Each number is 500 + 50 x the weight over its row's rms, rounded and kept within 0 to 999. Layers, rows and columns count from 0. Numbers have three digits each. The size before them is the row's rms in percent of the matrix's.

# layer 3 attention output, 768x768, rms 0.022, rows 737-767, columns 576-639
101:546450536487583434500462512569482491497478497469500488480470490500512461490534547503500474448509495494554476472471443575466482551465506574448531433533470452497550560425468534535559559525534553
098:541574475547426508443525529508589473453513556627524464518520490512507587553543491529436623517561443424495508499495554521460531511505534481532512463507383536499504530575528565572456446556546498
097:476478397487463519484517467520559494458566597572481454452541548584477515493542485448539497473402498469474484435390452496545447517551493482509543449469419454468495495527492531491464403535570497
103:466573510517437607553538556484416511427453476511566607457525423397581495547446551411538545504560455489461536503461534604526486525458539484485513413478480537512489572552495617528514491498406488
096:498432475464518562477513489503519413466439494497538588513529598479508498557467467521506501657496505387580524484550612450502503488535462411487472486459494487439461486498436549408534444548565488
105:414511481460518554453353508503544459526518492480520452440499491524521502505571499456441589529489468502473581466508510547494500474467508581497471478517509477468566432455516470513580554447532481
108:448523503442581471456510557553417483513526578534519462524463397458517499557475481460522441420569479566473496572527505540503512514446492505480531530440443501585480498535483469365563490484523482
103:506495476549489583512600414539531550520483535582470418540510552537516489509488509506474487487483506492547495478442468560581497409506412541516463486475482542534500510408493496491480514501492525
100:512513521551445424451534428556419508514438498411517515425591529505564504407493425457503476530452514478469559514441449553476597545548468606467517545491550480564497581497513459559520476474513595
101:441497496498482395544511535569505451519476480427540517550438471554443437671460515477547546556575524467509403439576481496533556536474465496530582526464504486482477417481547525552463509484471440
098:526514473477482461472542520526549459517578444486556536568564518479573515442412479515442535430598490534600459556616463459525537519514426419488435478500395514551461562446483543450530516448516455
105:461488563498557464529503565519478556449507490530438470491566491501512543487440527518531521505474445481557543518500477437487564496486540473485568528444458515466568481505486548442500517487471481
100:398495511470476526508565519417459511503502474451416598482476557475428575506443453440563439536453496454566445453428514436474471563508516492517536501499510544518553504500502435493494524554499399
095:544461514481539513522571536453572478518547527513619480516444486502498540467525473500521445566440404521548487450462447409425542508592504486558493427541513499466547416458493513527432446516520467
098:519464525437484434490451513519479557455482411557498504539576463533536422567490462487560485544522459414472499473539489462405569505497515473445571560540554472517423476561487475563528447492453465
104:548503496573426502455477495560474431452507468451594479567528505519521470582540531470436465478499477540476496578476525610498527515540435386473527552452487495505528586496474506484488537439431524
095:505495524522536534512529419419534564487430530477497412481538434501487489454500491518508523520443533533496506503475443481540484511453498500503466537609487517477441474472565596580488457558570550
103:447411485521490543491408499507511502486429476478478510494569578431496460538468487583467440536473497588471512492523546475479454549493519487549424505485552563526492458449506534491574462493578522
103:518523487483483552514481503539521371457471562505543635473420433569555519433463458499461480514526467531548479546520540507447424492507541447408511583471591483517547425473519560443523491457477548
103:430584531440470514537504477473510461497525524524485538450506537507591501464559486518505488464495423491504515473475502515440565485425507409497539467469552511528541428496454504409490595455524432
095:498514469490464572468539501472483609442433548470477597497478474572546468504535480402530469489581608554462491520449511494491497384441453389450510507546455520548559467461560516520556515448576576
103:496538428537471539468603503506476516445530500552548429397469499502539526504436521532520507567491528488456459435508569478525477468483416538539550454529491426508502446481523522490465470481546578
098:540483458504442597524579464451579581437521471530491487505469530513480545608405433525515503491512508431495391527552558389581453463479543442468472479551526552524491563536433405536516523494516448
098:506542502537555526526461490482543460504516495496551414499427492535587550516500438443491517543514455501497517507469450581506513572406577543480414487526529533485410455412443510401532490566434501
096:487430439444564407537478448490488469454480528497509403484470505520461495521471605529507578528510551507584496483485513490569412485433466486471501515528506506582489548586448535412521434486483505
100:546538480490560537499476559384538523496508500569494508597492529491547369595485425424587434537466507520490537505571548512435556513505467491471546512515498497496525457479506421493471517435575466
101:520533535390500503556553512524487491479593491500481494516524568553514564439570563421500470465543558549497439479527506526488537548490576428466579548527566478501520495510473498583575451393532520
105:461425500460508452421478512551486490559532562439522419480543513485480544515434651575422501445521561502486467487553549501485510529503472473514454503465510510576402540435522450440531492480478578
096:479459554537484483426465473465493479482438599491638551512559522515606529549542500448572446499576554433603504485559413481589505389453505481498545494416501467492626518511423504449535442463481469
092:511535442474506485579569486568501528498525519582467507438447456468446462573483499547484452479539446430410448487536568602479546601528429516498488530362530484520495426587483461455517453463510476
095:575481471514475470450471506505544432519566493546445538470556517497484449466483357623545500417359471474582496540465518513467497431576573548486387420474475515525519481433465455509437608581462485